{
  "init_std_down": 0.0104,
  "schedule": "wsd",
  "decay_fraction": 1.0,
  "final_lr_fraction": 0.1
}
Each number is 500 + 25 x the weight over its row's rms, rounded and kept within 0 to 999. Layers, rows and columns count from 0. Numbers have three digits each. The size before them is the row's rms in percent of the matrix's.

# layer 5 MLP up, 512x128, rms 0.099, rows 0-213, columns 0-63
103:451501444525505499462529500525478527447505465494499512510514487471538526546515520514494489480464523526514493517510462466528529526454508475489427516482494487484505496482480482521519479463459572
100:498564457467507463518475466499544529498522476505500500484538528508522488484507535512519462463550541526535532484484503525529507506495517500490480482482462520480495533482487515482495488514492540
108:489565487517502516511525527590517564480482516503486466485489483467492476501492498492497487441514519481532496493486487489513506513493509497488466490485470509496536484476518472504517516472462527
112:475537524521495530503481526514526464460467544495506492483510525458529501513501493501535477512455516502497512462516540468531502490474574556521515452497541449468478503490487505513485521466491485
097:471499509491518495476496509537561523457497509508497479522473464513523494521550459502499487446491523507503521520459510523481506516488566506482499473476499480476491475487437458519525501537443483
107:510488514484490492485487492515515497456505510510451511445496491477490490523518492480515468507520517546493532564465551532534528503480498534518454507459488484477473521504485493494515539504486535
098:515517530510496482508498499511502516523506525483480459498528505468485472521532476470506523479484536478507511525522494504512563475487516512496450501500477490483510448476472524464506527521460484
103:489512520516499497504494525529524547467519527495486481530489502473466493508503452514533523457474503547522509553487526544468513494475480488451487515462495479494484535487494527514510491483507466
097:507533506517524457501496504548505489494517513518473517514556488493444479529492512475542483472498539482522482465495510545508468484493492478512521516481511474485489478451510508487511498479476530
105:494543483511440527542498528490493470490531531506511501493494538499487483507551510487501473501528512516493460520510491558466482471516525497497498531439515485473438505521483493514513504506510518
100:516541499506480486494476474495496501525501491563501473461497510467526478501472541470533471458492524516502472492485497511490496518483594534536467481473520501499459488499486484510511540518471543
109:463463493550499496521530504503493538504510511462498512524505463442494436496496499493498493479502507469501502543476516523536523517492508539534474491470497507530530487474484548504499526502485484
092:502492482502503462491497492507480503492490461548538502457528509509479494523492476488502476549502542510506516500474480491513490503455505512507540522524481485511500494526469479532563486494479512
100:481520510531489499546435509528479447474494479490486491514494484490493494491547512522497464502496518490454511506487515505496494441494508526503514475496489478508554522500502483552517531483506540
095:485498496498492550535497484532521504458499541521503527511522492483441507494514508515500498516538518519493454491503507514547499490509463516474470504499464510457505517429505504549462492486477480
107:481513490487493522552498530489515532472532501487533534453547495485467520476499516491529440524487532529494524457489491526558508477493539511528510535478525467482481491494444474492533527478513530
099:501507472518476457504502494511490530487527470535522552480529457505534485522468485512512456438524506497530487529530497533488487474503506526493505502485506471488503486512488441480511486527479545
088:503518494518477493501508491535528492469527500539495486494513460431509508495499539444498484471493547465541511503495533532524512489509518468514513459494520470462497474466467536519514478491483493
095:454463531529498508521515512490495467513464510516465521506474485446508479551499485500506519510512496480506473533503523521552470519489527497487524528460496472525548487501460500483518462518534508
092:510495528546492486480537464521485471503529487512494495506543479490500494502489474489498469473517545504522528541495511477493541521517512465474496517480494495518522478461500475496537478541490475
100:476503496507548485502535508490527499501503525455451478531533472468506459475549465469511500519522499477522495480543547511529483530466496492515508494498487512519522477471501481454514483488504509
093:438515507488457503493494475532519518460501482527529513533515476451536485509485486490536531502492509488450524524473496522525520478510510538537455514504496469470528477514492477508509562488475507
096:499514531506483485479486495547563488486496525499508513517505459515490479504563493512495513491526524465528505457485535501528511502511524506521461468503531449517528484487497538499495462526485522
094:490541492492459469526500519548506445508456477521507488471489507468539495502510495464508503514474517483494514480526516492460493503495527524475493472515449451497484459434492506480522521520500530
087:494499487501528447506492502556499479480527517489491531513491479481475415509495496485516455481529541521534497498507549462524474545473517516470471479508485517491532514496450535481467503518494494
105:489554450514502480516515538506494508455504494497442479450488497486498506490483512502529504516479509512516511519494495478492507529477467471481484501502464449474486527518480479518536488491491515
087:489540506487481499481465470518473508487498545485500491469499527501512497504522517482498525478497492507479550523527528502508519455516560537502483509500514478462505522487421482527532505474502462
098:505533513507486489506501472504536471478489500509483467513486491498485495473488493486503471479476512520501548477488534525531521499506487535474496459445520480454490497492506513529521484474494478
104:514536500509514496507500540505496494521491489470541486473476542452444473513533475499510503481480513508491550539514535532510474494480480527500443514444526509548544485497497537544475514503484504
099:529518524503461478528462501551527470453507500487467463546495495484512496474537510527508474500503514484490529527463508524521498529518479469487548471488466479522509498470529493540517476527489481
096:501478502466509481514476472484498477469495541516479470493513466493504491465487496495500530491452509537497503499504519542500533492493512539543470479489525528495513515448458495512547511494467518
104:426477498489493457535456521491572489485476506527523513479498477477501482491480535470500536554453495500496480550482527513498486483462530512477476525500509467487551519487506481533537513464490496
104:505527496528504478498498511535508506513495532478508494452497511420447473532494499502520469461504527531499527495544505511502475533464495526480462488531494507537510465466482523495516550505497498
101:463488523530492509486480491511502484496497551508481471516493469488516508523548499493507542492498514532483515546482514523509545503518537548462507493456508519481475497498476450458505489478456487
098:488520491515492509505464496522484461448468485503481534479541465532531490484476514473504473503524520495519541521445510489537496486518477482492522489469468490509540481485504469533505513485503518
091:452527455500505485543492488535523545480539475451478477491495525493509458487532467519534502506489499509523482487512515539486492548489519553461493490471493488524512558463500496506462504541476495
088:448482497537516487546475503508494471522473516543520545503466519464515471477499443500539537532480508487490496533473502481509487526472498502493513542489459508526468485496525501489500488443485505
101:525509449486497490520498489484506504498519484478536460497511480487505455500466524510509481500497500477542471461500469505512477514444522540529494492482506551534503500481521518496541507499446518
118:487537515505506486534504529495509538490499528488504514452483491505485468454517475483528522438478507478543509481495517501539470509516533498552488486481459503549534499517496509491489500480452514
110:465578460514486455502506472497476492501510522533487526502483498467484452488514529509506445518526504500551518545471525469490498535486479477508472504489507531554527505495499463549492516454505563
106:486504483524475491524478495508482496460503510500516530496519495465530488468495522527557465496490509525508490475507451494514521490493537495490547521477502461528456494493503456523531490503520502
111:479531476511518520546502535485505486488495539498445516496517483484507472519511492488519509503503509520554529512500503442548503519497564493510475519464450542515483514512473480460511533437458569
090:494515497512508508518502545543542450472529503517527533508484526485473505517527491486504521468484511481468502524514476534529516482495501521486499481520489441521534493504520477524489503529494465
087:535518481500545491485505491488490539541493489521531514510531482453495434461516485490550476463508527523527514483483502499547500524506508490521471473497501517494510502464485512495505500520467520
100:493508507522509465471514468514491504494536488514476506479464480466537479497509520445522474492474514515532524504440502496551542468509514512518492505502510490508503452513483487481512516452469557
096:487568528455481501512542505484494478471516511484480473445537490518502492516481489513540459474527500499518504519536487526549526456512530471494499535493506503495503524476476470508483486516471511
098:494515478483481523524483498527553475520470554497449472540494510512486488510508503491535481507533512444480517493535463475525452484488484510496489462494504498502471521456506499487501517537520522
094:480515487506443528494489491569519489483518493497509522541509513481527514506475495496522487493527512492492517528514454526474540510523497491464500510456512516483486493467498540504513500560472503
097:496502493491487499511519504509526515522454505470478531490513487505493460516482498526494485519515493506559465493544494476533500507459530519492466492504464508529495524493449488495522472514462501
097:473503492527494516521497538512473468478461486484508491460482483540508502499506420491497480520497519515490533532495524503476532501490458509507462513475494501529589468500527493543531513505451504
103:459527464520491542519517513511537526454465500499490486493517455491481508429514501503514510513489520538521490491540525487551488552521491495496530474462461474521478522471511483524526512438475513
104:531500508487511438487481521549478504489518462529482532453494515489488499503513479500504493458473539479513520520501481516482490488435487571509507494424478487487494482511480540515531484521481527
098:519483494475471501509511505487513491461479481500539522517532519510515483498514550497544520439485580520544489498485484532452543511479513539501450519499474518498479444482482521514546512519490518
112:493484512512501469517528487502515520470502478464495499494525493462524457481519497461534488476492538504508533472459485497521517505483515486502504542514528482510532479478472473514523516514496519
101:498531514530445468495489490508488529492448504515519501491560448442484484518477502489534495501527507492518512495479497512468477500518508491492541488483541454492494480466465489512544544522478515
103:526501506534503490500507458489492483497477516504509515487526505469462461498523528503564500499515533547547490495505488490503480469411521523533473502518484514489492484489486491499486524477469545
093:496517497493478510501483501494555493507500566477490521495547509513473449477496492503518489503548498481511510549504489531462539510479510472479484532539509442493512536492473508500480496479488474
103:498511469506491498487534522510472470500509484487483506496502491506489497478523494514526506513494514501465534530517485528470540493503468476466484511449513503509490516481492440508545521527474488
092:506490498512463529481511501544456488497507540502551514477506470445489495487515486498519510497539511514500501517484491488480504494516510518514486508482524500439520490459464470480487546482486513
100:500507470502506471491521500496492516494494488466439542499503484438505474501483469489518500512522509534518518526455527470475491559453477526505465485500487469469514500485528517494492513499513535
102:501527496497527506504512515525526526484457538473495470529482480481511463537492498507492507485524503508549508502493480516484568480504502505519470494483462526494518469480462472521538552488465506
105:510507483495528479483529593507526526492526494447489481468511497473543479525534476473492498517498522481486504450505534479532466455445489513476497499523499495500554455496492532511487501507531516
107:477508507536499522491495494522461467449487495529542467509508517503475488544478486492523505502488502560502524487471507490456526497490487541500489511423484531511541541473521435520486522501476531
100:491479506457488484486471525504551498499495527473486521507507488514541419454544495528524486495509530438527521511477513518520481506516557504489523512494521455539491482504490520486464523532517474
098:475499501495483496524523499504533507517517526496506498458526505468467477525506439496495496552583515489519502502467511489548478469473502488506474497499517526541517514513487515523498488485477458
106:502528526478513524520460485501510498470483558478448504517478483482508457518488510484529479494525524496547512502452525519490472548453575490524529476495521467502477519497461476475491547467524482
095:500472490500514496502465494580494494497506533539483544554490548479510454466512469458509521511487514501531516539456479545471534500524500512462507536500522493522482516485495513480498494518487458
105:501543492516483481494516551510517484496477468528535525490505475474468498492532534509494485460506519511547497494550484492489545490476501572527504485481478462488476467518480444506496522479506504
100:492514467541511462502471515518473530489508521529496522527496507494509484447533446539518548454502503502498498522518438519521534458470518527517495504480509462488471445499500468531556530496440492
096:502502498492479533503498488546527546443469493475529489457529483524519516487522535549487470474520540521497513541498471475475524526475522530508503499459504491482470488489458432480572488502513487
101:493559504511482447488519499493482499501515503470530518474469499466508415519533533450541505507478493500553485507501485500451477510521517553517497476480521525524530493453471476511502473500484521
109:460526502483491458530466526508508488464495515507530491508508532496556461511541529483508494511536515440507483441491519490512473474500556527503516526514504462551514507485480475546530490483468507
106:482492448492492465543518538527550517461430496525461500532524474491468502497498498529498513428505507521525498487514482522522478483470504517521511499458456499509498499519508505512526495497509518
100:477498500523474487602463504542510468450506480506490512494466479511511483484529473502512477491513516489499495508456468483510554526513503479499539517465458509553505515524520527538495534479475517
093:509501529506511521490494491495497477448464543533522451451523475524492477497522524507526515463567509513487562497497494490490506496493486497535482489486529527440491471480478482514523474505517544
104:491523498524489490485556501529488469474448469507531522458482485467524477517454479490498488479508514504519479509494523513500488500482470481488512518487497505528554496431485482552529472512494536
096:470484451488489493522511481506507536490526505484499537524514474486461512490532469462515496495547501490486533499476467536506539499487469507506482491497504472513496477521510501498567515531448473
095:490488473567482472490484503516521549512515498478491518498501501514536454498513454501511487513502543493549517506439505469473475505510483487527505508460521523496490453466476490485504516505515492
094:485480538485413506498485504523514511465493527529460485530527491511501494553516481505520550510469508468507525546504499507476466506512529510473483500491498465498547470511507490482510471480496511
102:458495497517504494504506504523488549503525536529498552451494470485519515495510498503527501492485494535543522504498498497551524518498505513516467491444513483486490481505504522523525481448493491
100:476467532485518525509458479516504515484456515494511450511539484500494474477483523521498507514508532482508495507463542490548458491466589462545510505512506512512471511491503500538490543459487461
102:481500509501516492498499514511503522524484492508508510475516515478543479471507446461556558456513522524483536494491484513544530461519523494541504469532477472523485445508496526459487495487509541
092:507475515500527494487519515558531486503496541544502520483513479504488479492483453470507475500525513521498501486517551485523515506517482495516475500515512526463501479459466478479559488434462533
097:435503501530511538488552500527501510491475491474501492491501468473490484494548478443532532464520505504487552495476505469494517472505476515497489496497474510513562471501515490512504511521488467
095:465524474441498495521520562497550546436516512524503516493488463501506491507498497525513486525500512461512510557500475511499490509497476507515472513477518509494485528510464485511503514480465518
099:492523438522479513566470497498543501493550490484479513489486486517470500506560481497518486517502532528494470476495510501508519513454467475540497463459443519511474484497475569506495482466508468
103:505527517485476502502452494532554503498495516511501489472543459502515489484469525501515485482489530506526518499486536512500491479511550486468488486520505501467476516481505503494491534511503474
105:480510460521511485501501531494492501451484492495490520486517513470541498482498517467508536546515528516513535501478454466504494489466519505504482532523502454515497541482506429492533454524546481
102:517517518469478505511483499531494483501514500519477532510470513492523436486494428513508494485530512518524492565492469475476500496469526532536479518458467510482506493525491464508478485479493492
107:457503521507473492534519529530538488482494512543476499443465490478492508433513498453516520498475514478500520488484527521537476464456479495479512481508506439556485511497482488498506524515512486
102:504485498508514512527503507549588476422484495501477518479476477491513515458506535509501494489549530500485495519486448504499526500463500511543508470498467495484505521477463492532523497500498483
092:453467493484494524495528515515484474444509556493476495523531463487521510522513473515522544509541509503507519516482497501451498489518469484474505526476545523497530534471467524528522491499466502
096:502546456509493528528493482514475533474480493486454464520538547480505495481468530446515467520483507510516514488497486504506486535471532494499476487477447504516515540480509490555469467503491484
110:508502485475498534486514490513523505510484504488514498449525474503532489531475498511528470509519529515556539479474488491546462451490483500509501469504472527506512513488501512524534467490497462
104:479522481488498503558454532503517495507513499556492530479501493439458503467509503455522511519506522531493483472494511482504473482464507566545512501486528443495485522495497514505487520504473498
096:490530489467501505514508483513511525503479497514498508503498486482506483481493500456521475484491515493503525479482544484488483494520539531490469484513472498479517509504529538541483517530481525
103:510468521499484485502511493514496542521524509496497526493554492453461471537484501433528502472475528494521471490531495508485519529516496528547472516454477551481492437482481503485482550516486481
092:480490453495506463535469567520488536514506511467506524516497489478502499488543457464513501546469512495524501531481450461504508507513527511504489498502493492572481479517527494456542473520494464
099:493512491491491507535548517512537497482469499537492478506491492467529485488471507455482484538503520503497506519469500472467502523449495537544466487475470502476505526479495539501483463469539518
093:492493498494493475494505490489538518473497482530514491533515520483509450478498493477532527513499547475502520472451527500490470489495526458491518529471502471511503558470485519554519512532488504
096:488579510508525508516472521517495493517500532517482488511531480468504466467507473465549495491472504481494501481487507473468490498521487485485528459499474505542488497433495515478499510477495549
100:520549486506476504500530545541518464488461441521508488483503508485479516482525446495494483514520507464460504499540512517492495478513474516468532480482498496515525501463464482515525514537491457
099:470490516501514518512524516515503478469488519519492480490466511447520514478461493485499440544524508514513494497473503473489510549519458495459480487486479514534495480455460466545531505466507510
096:489513502521511457506498516511496499500494516513508549471451471500564426473519477495506531457562494497502501517480527499499459480492543528499502500504503517477487529518492522505517484463513481
100:497499525506524505539490506500458495479467527524444521514527486478498474490572441513520502488504499527517490531493512468545531512492529470560514489485480466525515495501490503506477499469463517
100:507534473553469513527491505490481490507517542498509467525555495451470475541498522522538462499528516474536504486504517492490550468493527512543473499509500501515524492498490474562479524461451478
097:430511459513539500498547507472535517464462503481521485497497482495534488474492478493498527495506504531489476495475542479514511501494542517504483523480477498494491526512487502560503506457494527
102:475514470528499532471508496531466499471546507457468480533509492429513493515557494528531502500548517524522499503458459518495553492531449494502466507461519524495501484472514494531523491488487502
104:514525523471432488546489523522546499484514478518498493520498516466486501491499491506516501465519506489496497512484473509486478484490505545477488517479519494494509505517493507523496451517457439
096:491479510452496472520486465520542498478478537487510529501558434473495481513515534482516484473538520518495493498489549537507457474500499494483466527480482492446525459482494532526511518481482497
100:450480448516439532536519532497498482483480492472457515564486501478520484484508499507504512499503510540491453526488457496491504508467520535533512489494506455489468542490525450525497516542537487
092:518564475462526503526482530513509516491500509464457502467523504516526473455492481468530438503502513514515542459459521492514461498505510492490507508445492538505540520497495460500506489497499535
090:494517495509519489508524532530488464491485480469507515510512447530505482478462468462495501486499489522527542540476515530488543506511469490519490522466494512517534491503485466497520497498481483
107:486525495519509449535483560472517481472484493542522487461521503469552461511517490445519501524457519514506532483506514526499464466485528510510493532502530472546521471499505461524492524524492469
097:499494506510464485507440489501497459501503499500525481486563486480514478471491532502556529473510526490554534493493486495511508501514548513503486527475487516525475524492520491493531485504481507
104:490516462514494526489528493525493564512468520528500522509514463479514481479499473453516505495462521525527516499498515513516510529480492503561451467460470518516514463501489518501455545477458483
113:491511497471494487501547513503519532494467513518468500471557436473480467531460521454490466543517524536591516483474498515538499507486513490545487492495515496514487490495476458470518485484520505
095:478526493520510520500509507494481477450458510488500500468467499445501498497464536445513520465522495515509468506472500490510486498509553535575505468472535510516533518488484503500526539440486494
109:482538514447497477487472501518519455492459549477480498514491469488499470497506473528499491468498516481507498510524545512531465532498535537511476443511516496535521477452528472511538485455539502
100:493517544498485496500516512485520551489498512462478462479488445484460455480487486456560530471510499487509535535471522500536528498483471516554518446501530489495521481504498578502481527504492503
111:485523479527475530525496497506495465481494503530471543498527491486498492533462525478524468498507512514534449497543511497501519515479481538541508473466501475510457522482492463484512509462478562
098:448486452499525514505468555511506517476513506461501468540508499483503503487477468534518526472456512504504506542480494540505506524502524497495434516491470490529501525480517508504502531559510518
102:502491498513480502522534511515493455500465505511517507481498471489477483510509472491524506437496522467512530545521515513475558483520494489524535515495490494497539540474472518544513527540488493
097:488551507504469476493513533549540556489448536503494494477525504484512513483497436445517516470478500473504498511525484463490495476500485533481516476501513521496510509459503500484503499480491516
106:473484511504457473497544486493497490472504448497454499487539462509521481494470500493519512520516520505534554552500482476492494530524452466485491522499480494483568505491490516516518472474506553
099:482511518509479537494497483547490469501487510544431496535532490515496510492484492501506517499526514505527488535525485484466537464529478488520491486458475517507525495458482511466491496513498557
104:502519515505488477545523504470548490450519498467513478487560511460517488456497477497554490528465541514475538508441450523511548487457527492525472505527500484504488531471506463495504473536498485
108:496557468509490481544478507485487515479506468562507496470509502464497500486536478502512468497504548464490509482482509480521491495469569523540520491499483490479505485462512473530540519509504475
101:495493483503511489535531491516504529521466487485475494525509517486520481484474494510525494471503509540503473562522434501486542507487498499506500511496455508537488495486454473502486504538504526
102:489527509513512511491474505520506475518488502494497474503488500513478471511523472555505486470494524504499467550563459461493541490491525491498511496497456480540483495500497505548533567486466536
094:510592490502515473489445509517505512511456500497503526507521456493493469502485474488515510478506533481513548487536472486508514460510509512482470464510470467494496454473504552482508514529484511
106:483507494468483468510542506499525478464516469477464463501518509461537498489500519484545469464483515565500515518493472508495510515468491507499488502504480450484511495489515495524473549519521567
103:509510502506524514474496516484486506494501514511475464479490465454462470523469526502538530492505513518499503508502517524477517522510480527502485491461469477485542550486532462523478543477460525
095:479490524538479492493526504520538512487540521531466452514516468486534474540516508461497491509497528494525541495485546458507479550520538504495524474475497487505519468477463527470482472523495513
099:464547465451506495522513516488501515449525520483513547475498504492511493467515525487528475464467515518523498512471507480531536522491529522532471534507544471481463547504463512510507506492497517
095:480524479490495470547477500518520519501502505504555503474496522496504499489492542484524464492492504484520454487481493529498483543486559519525497486455496503541469504508459539534517493519483552
099:489498484502492472494500480501517483499505475517510508553512510457536493484483482499532531487469500479539479520493424514503528540500516492528475547455523523518496503479488514517510513553471468
101:504495466526495501549467497501522501466494477476513463471496515511565482462489519509525466513511530524490526466466508478492487519492500508485502490468476540533529545502511527521500469533519511
096:469534511492493488478520528568546500513516494496517515453539458509491520469531523504494485497483532490490494486521545513535467455524483509505487492486540459483540471492484525495498501498457480
091:490522433501469522522559499500533498481470497496474480503506466489491512496457490476527511507529496487495474534521446504473522482512486529494454492510472528482486524489509514468531471501517492
099:482503449522483487547490507484501478529481493485503500499512508462510481507476515459538494514483497491500480472502506490479488456514493482502487527475520536514510465465498501506536512518497537
101:488490461537503494488522504491490529524484503503472521504536461460469483524486508464554500502520497554496490504528498495512569462464483514499490517486505473472506508452500486492524511525505501
089:490470506494483476507461461499481520481505526477508491486484474527492461515485514505515488520556509505531539521458473533482496454489531495526521537463532506517488500495517461507519509520519492
102:507559504563494485497481485514497523511510484482472489481483467476483496509530509487523469469529513503480458525507508485493501534518539518523492479469475484496491495413486478507525529514430502
101:489511452517508469507504548495528499471505510471481503454523513478541478467500498473501472525448499505490532478483495501488510536451515510521471489491504443493489481484513463515519488503511498
111:520518471494476518480528531517501501503422579465520446473522467495474473507465492489503513448520514512532509494511460496498529486511470525503440493491482539501508499479486491491496502509464512
099:471500505465486503501531503515550510482494516462471477484474498525566436503491512492497464470519494493519476500478471481517538499502563516495437518514477522504491517472466541475503503512501543
103:501533527519508519502468484479505507428516523495481477474530481503512476477522483477550457527516553537545549451472505547546524513475493460498514496458506498504492501462497521495495489509524493
097:497530524501505497490479496525490512476489541494527517486530509508494473508498545508501479465497507519527532521443527526483484467504509535464499503489518496489584530489424460503463524469495461
099:512504507550502517497502501498500489465454517525503483479527472475467464521487456477506493478482516483509526513462527536512517524499473486502487475494481503458540477495488462517476535497461515
101:500545463461504498487511542501510557520493480485553510435476493526539466481458507497502476475482525477514563471522511499500458513525536487549489540489490534519497477501477508502512480511506480
104:442510442476498480482461531531500493503518531527528529496492499491461498496499520515524504514481501512510489543532506486491548488497513513552475511481529472521509476506487455534522533459489500
095:487519510576482496528463511504493489511472479541552483470469538479508451523528519504528455510499537494527466499464503522482482501490537490500518514502491473545505507508468530537502530504515483
105:449497484469483465558526540525494530487511493513512531494493512467494471503541512487521546518483519469489500501511516526506479499482493496493514531444464515513554495472514515491507466545502485
091:496542481517499499505519522550497507529514489523445503495501537466492477489507481489531486502542498490510482487531454479515513496470482512497473495460496491504481513462474516500484515528454497
097:472506442538481521523488529493510532519495510503507512504476489491478455491501488508476536482537494551512495524516488484501520495517493511458481534442509552530543521510493539500482492506524533
095:472490487489502531513485487534466489492521500485505503509502519455503499469477539501504513519499498504463491475511461494483506455520491486501472511458492481530477497447512516549507526515480482
096:507536509465497533498531550501480490508485511481497450452517440471498505495481485501489507484499507473517520539536518498482502439469496531551505476483544492467523550469470477511514530498498500
096:501467466546488492539484490504506474484524503490489495508535501517461492498534499522526478484511517562515474525510510484513518476468485511468451500504485514482525480508490508502499469526487539
100:470493500550479532471545528526484514500493496484484495514502473464498507507479477509515518486518527491486519559518485472488533449496484488527472489499525499487538493493484472530511552508491474
100:452512440535502534490516516527523492473477532529496490562504452498508492488529494509497497533517518480500482502508545468501513524514519498531473468486469503510493471506515486569501497474496518
098:467526523508483490523518489504535457491538522470448484492514536483563488518491499482523448520464512502540540520497493495465504541484563500496507501473488493486478547483496487518480535485524459
099:513539486518459479558456467488486470467508471500475506513518527499509493507550535531491463528509515519499472504501504524488522508484535537515529502487488511510468501515471487500508491510488508
101:505508534462482454517505482492500504517452509531474528531567533519568426488498470507497502494493526487542538488458507514535482497506527538531472531488470501477488491489503473470515485497486481
100:438500479499509511515529567501518479528499507489478500518492500481456492481528475459522538483452519500517520535456502497482516463498500507536487501471511458539473526512498550536513518553493488
097:467557514518512525513480537489494470491422540462506471476467497511546474493516513488552495454547541470496507492500515495513531454490522504519501517497516519461496478463435501496486516462491506
102:507474482492489480550449504525499462495501496535503494563485483495496475493520510457517518492523514497500462482490443504542525499505513497500526541435480491512487479507548491501488479527491520
097:474556505552513480498515570520530552473456496503501531490491497471513496484497456478504478488469508499541523537520504481492471508458487502427502497498518450517516523485484553517481515471514529
101:481531481473490501488479485494509550507478504453469537452499435524504480432504475479504481467500534509497546541483493532497514491506500491519516503507489441465481496520471476513494512500548459
106:520472556490516477486500483495505520481509542511499464493544459466473480538506510478562464486480529540494534541469528532465499479470494508511526497477531495455491470477506484524499514494532538
097:500504521535527447496481507500499489509487564457523452472500456507474446507507489520534503461480510491542491510516519476496494500458536562520494472500488470506519462524488504512508504476490516
109:499523484483493480500509529497494551484447530461472451446495485469558490485457529491506507459521500475552551464487500526557469486470524456513464490529508494527518510488442503534523482518505542
108:500483476480462461532513510531499470465517473480477519524482522500517449503555501478517496474466517485485482486465541532505482513495491507485500559485524506535538521491481492513510511536461484
108:480499488535432496535477485505491449508471475494512469527511507486513475476520472505513488479492499533474487538535506514476524498503529535497509486485470445535497492492504522518516542535499542
098:485506528513488489461521516502540518479525478480519492486546496474492471486468482526531491480485502484511512541505517532504493503492510491504522501489468471498506523492514460524523499489446437
102:501521489518485517546439481488510457469530514508515500487527512487463482492493500509503463505512508535542510496490539556487513509467533516491482489520479502495541508505487505503542506506441469
113:479490492537466515559501480507519507505490489526497509476496485484475494508469513504542509456514527525513480553529484491469552494523509511455486531493489532475491518500499484509494481479505539
101:502497495523479482472516480521520518473500513485541495507534520495534465487493530528498514482526519457506489511516445485512516482495517518500490499469498538481495417498475510491503514533480471
102:497512509520472471493476500518501488458498479517445517478534515468526493497518530511482482502525506522528500527504496492542462491477524536468531511494489507483499560490481503544570482467488503
099:505514504532499490506493499523477503491483528488496491515522521481483445518520483494524473510498518480521536516475500486481509466482518517516467492488492506519543432489529495525473532481467455
099:495527511523467442512515469490468501501509499523453496494507518462488461509513526526522477485534520504512523521495509511479482491495528550555509487509472540486483467499470506542520487461471517
100:494512482513517519508498491512539511519463548514474520491526545486519463501480496493518502480582506518519482515521514476472455521475502559512458492488537511474458519496493494497493449477485490
098:497496481483490493504517513505492468499447513480520503524480507483472446463504470512505528491484507522510515497484506533476495486433491546498450505530481480538533472530461483508506567545481487
095:472550518476499475523460514480556527442502517471488489527494453476548500473495481494508532498542521529499510495482500475507499506528519504531515516475551514474514502479460546468501486537520495
094:485530491495473504539502494475494517465456489469513505511502426524518454523479517480525477500495539548558486490511453491500478433502508496547510512501485484464481464456446499486508510500525491
088:487512484530501451528467463483510467529490510541516528460530494495491478475524528512532514470561520538514503487508482503543536502486458465523468480463489482487461523459472516478504495499510534
101:453482488518490528511471503513463532485515507482477551486519508478520482487520492477524481505569530533518472511453533492545489472491491502502514522474454518495474520500515486520491546514469519
093:488492522567438517511512494543505536496486528493531528525495468484506474530467498499496507507499517490515505512485478485530549513509563554519506483491474474503489473470457495492465520474497465
087:485546484474482474507551522526545508474504512491486478493556464454519516470499493450502479498503507507500494486502526487500508498503517535501454461534509525469541523480522494483492475524479520
100:449500470495462496534536504503507546500483488462450524499500404511531491466520466484519532467548508491535514532499502479483525463530492502527492482462503505463488478503492521472563520512521508
101:496507509523505458507493516477551525484505503480539484474535470488523490514527520502528510494486543532508528504510491523502538475502527512544501529475499484492479450516455516534485486477468513
114:504491521523486461473502474508494504450493487492483527479555486505519458508487482530529460459504524536529526514478511516538487477479516502491505509499496484462532480497471497514507548510489513
109:484510512540500518503503523500512503511509490526545497492503482457520479505493465501562489481515532519493490481501498503515524500540517525518500508496489514496483505482505480471485490505438515
103:507499528492500549502522544503498547522454529476499468499522475447504472499528487488518527492526526465492497507504512497491526449493494499495467517490515476507509487431486537494489548525513469
107:511511496483486541515514516518533494469528519491445514488509509460499507491480527496511473523558509566521478508467483467526498508483517491517499476481496532505472543517493479503498499459507502
101:484483473487505515515501496502508525489517494488448503526523483446481453447489515520474497491528519522490498537507488550490543461467470475502472488510468485498484457483509511534568553487492480
101:481519460528491467495532502520465518491502496415506509488485495476515494506511478470556520483549501529514521482504434494468488464520475500497487516455536505508496493459459525432518471518524541
100:492530502563514489514491497537528499453531526536487504462526485461473498505498510426518473504495513532522531475511509476506530521460480502466493456487538502477490476470481480490517518476461531
110:494512455521490480552486519492480483463505491482503534510492489490504472462522500502538474447444515552509516457516468508515511572480532493479538530495495521548519520494470510503487501525511493
094:472530481482437505511537537545498538491499506462441466493538512469505517469564479485508542492500496493477523516483504519482501509520509471483503487472493519517550496487497508521515518521466493
103:434477502472505458513514493524505477466524474510519500497522502465518493476556510534506508477515494522470488521492501523545469493491508536465476516511532477483507541493507488487552487471505519
104:479540481481482535541501491489526498433519506455513508508526485504538471502476522450521517556528540506513520494486507489482496516504470483493483538510484488485494470483472467517486491488484509
101:484510505487505433548469496499561549470468492509500509478515487523536474459488473522503507453491510506496558513494504525491523514483536516472484542521514466500501468549474476503508509479492497
100:465472502520519530486554529537502533499519497502502530516512483487482499503491470453498494527489536485513461520530481479525486503504500509468497514444463483506513504466505505536480504543486487
094:510551459466488452541448494504494549512466501507488509491526486537511489509475512510517482504472516491534507514488460485484538465463532505532484507507462482501498448523469463546560496492480526
096:474507501468512497530498526509524549508483533529481486477523475513530478450551481502529464474453539469510521484477536496526485542496580479490471480502493495492449509501511486488492498533486481
103:502494505521494513513497476509474460486490549490494437497483535478514475467475486556520539515483514518494547489487483547501525481517487534486480502490491488485520526475479488555496525504476480
106:482496487507474502549469498539504477500459491512474502492490480507445503469526485489513538487530514550502507491508477513535487540529493534478530477494438536520531542478500517511512511519509479
103:500529492491499435494532480491464496461502469472462519494503467483517497508476472508561457495486526528493530577523488532490526507479474527523474518498498474506534501464496478497557533481484490
104:498552500485489507501516570511476473481517500501493482448506441484496501495525543489519493475508530493526512491503516507506508533501549473555487490483554503490451510486501515512529484491512481
095:517537525499499458481493508490473508469557497477479495438500454471497479522496490478508478467498503525500525530486474498506471437476510504527511465461519469479480477489479505519528526542524495
103:496505513502471505486542522527461523495476507471475477444510509488506490550522503484504512499520510479514491540506510442464535456498499510498515509444480492523517497513477529528474582520493510
095:500512487479526510506495532537490532516471539489475528502527519500471485444497490494528501483511510500545503486514481481494489514478515489520478496532436506515513522524530520464449501489467545
097:507511522487508475559460502509578487483496498515485520514503518487511464449496451461552498506488515447496490491476490459498467480485501508543508486516505499503503518510502516475477536512463460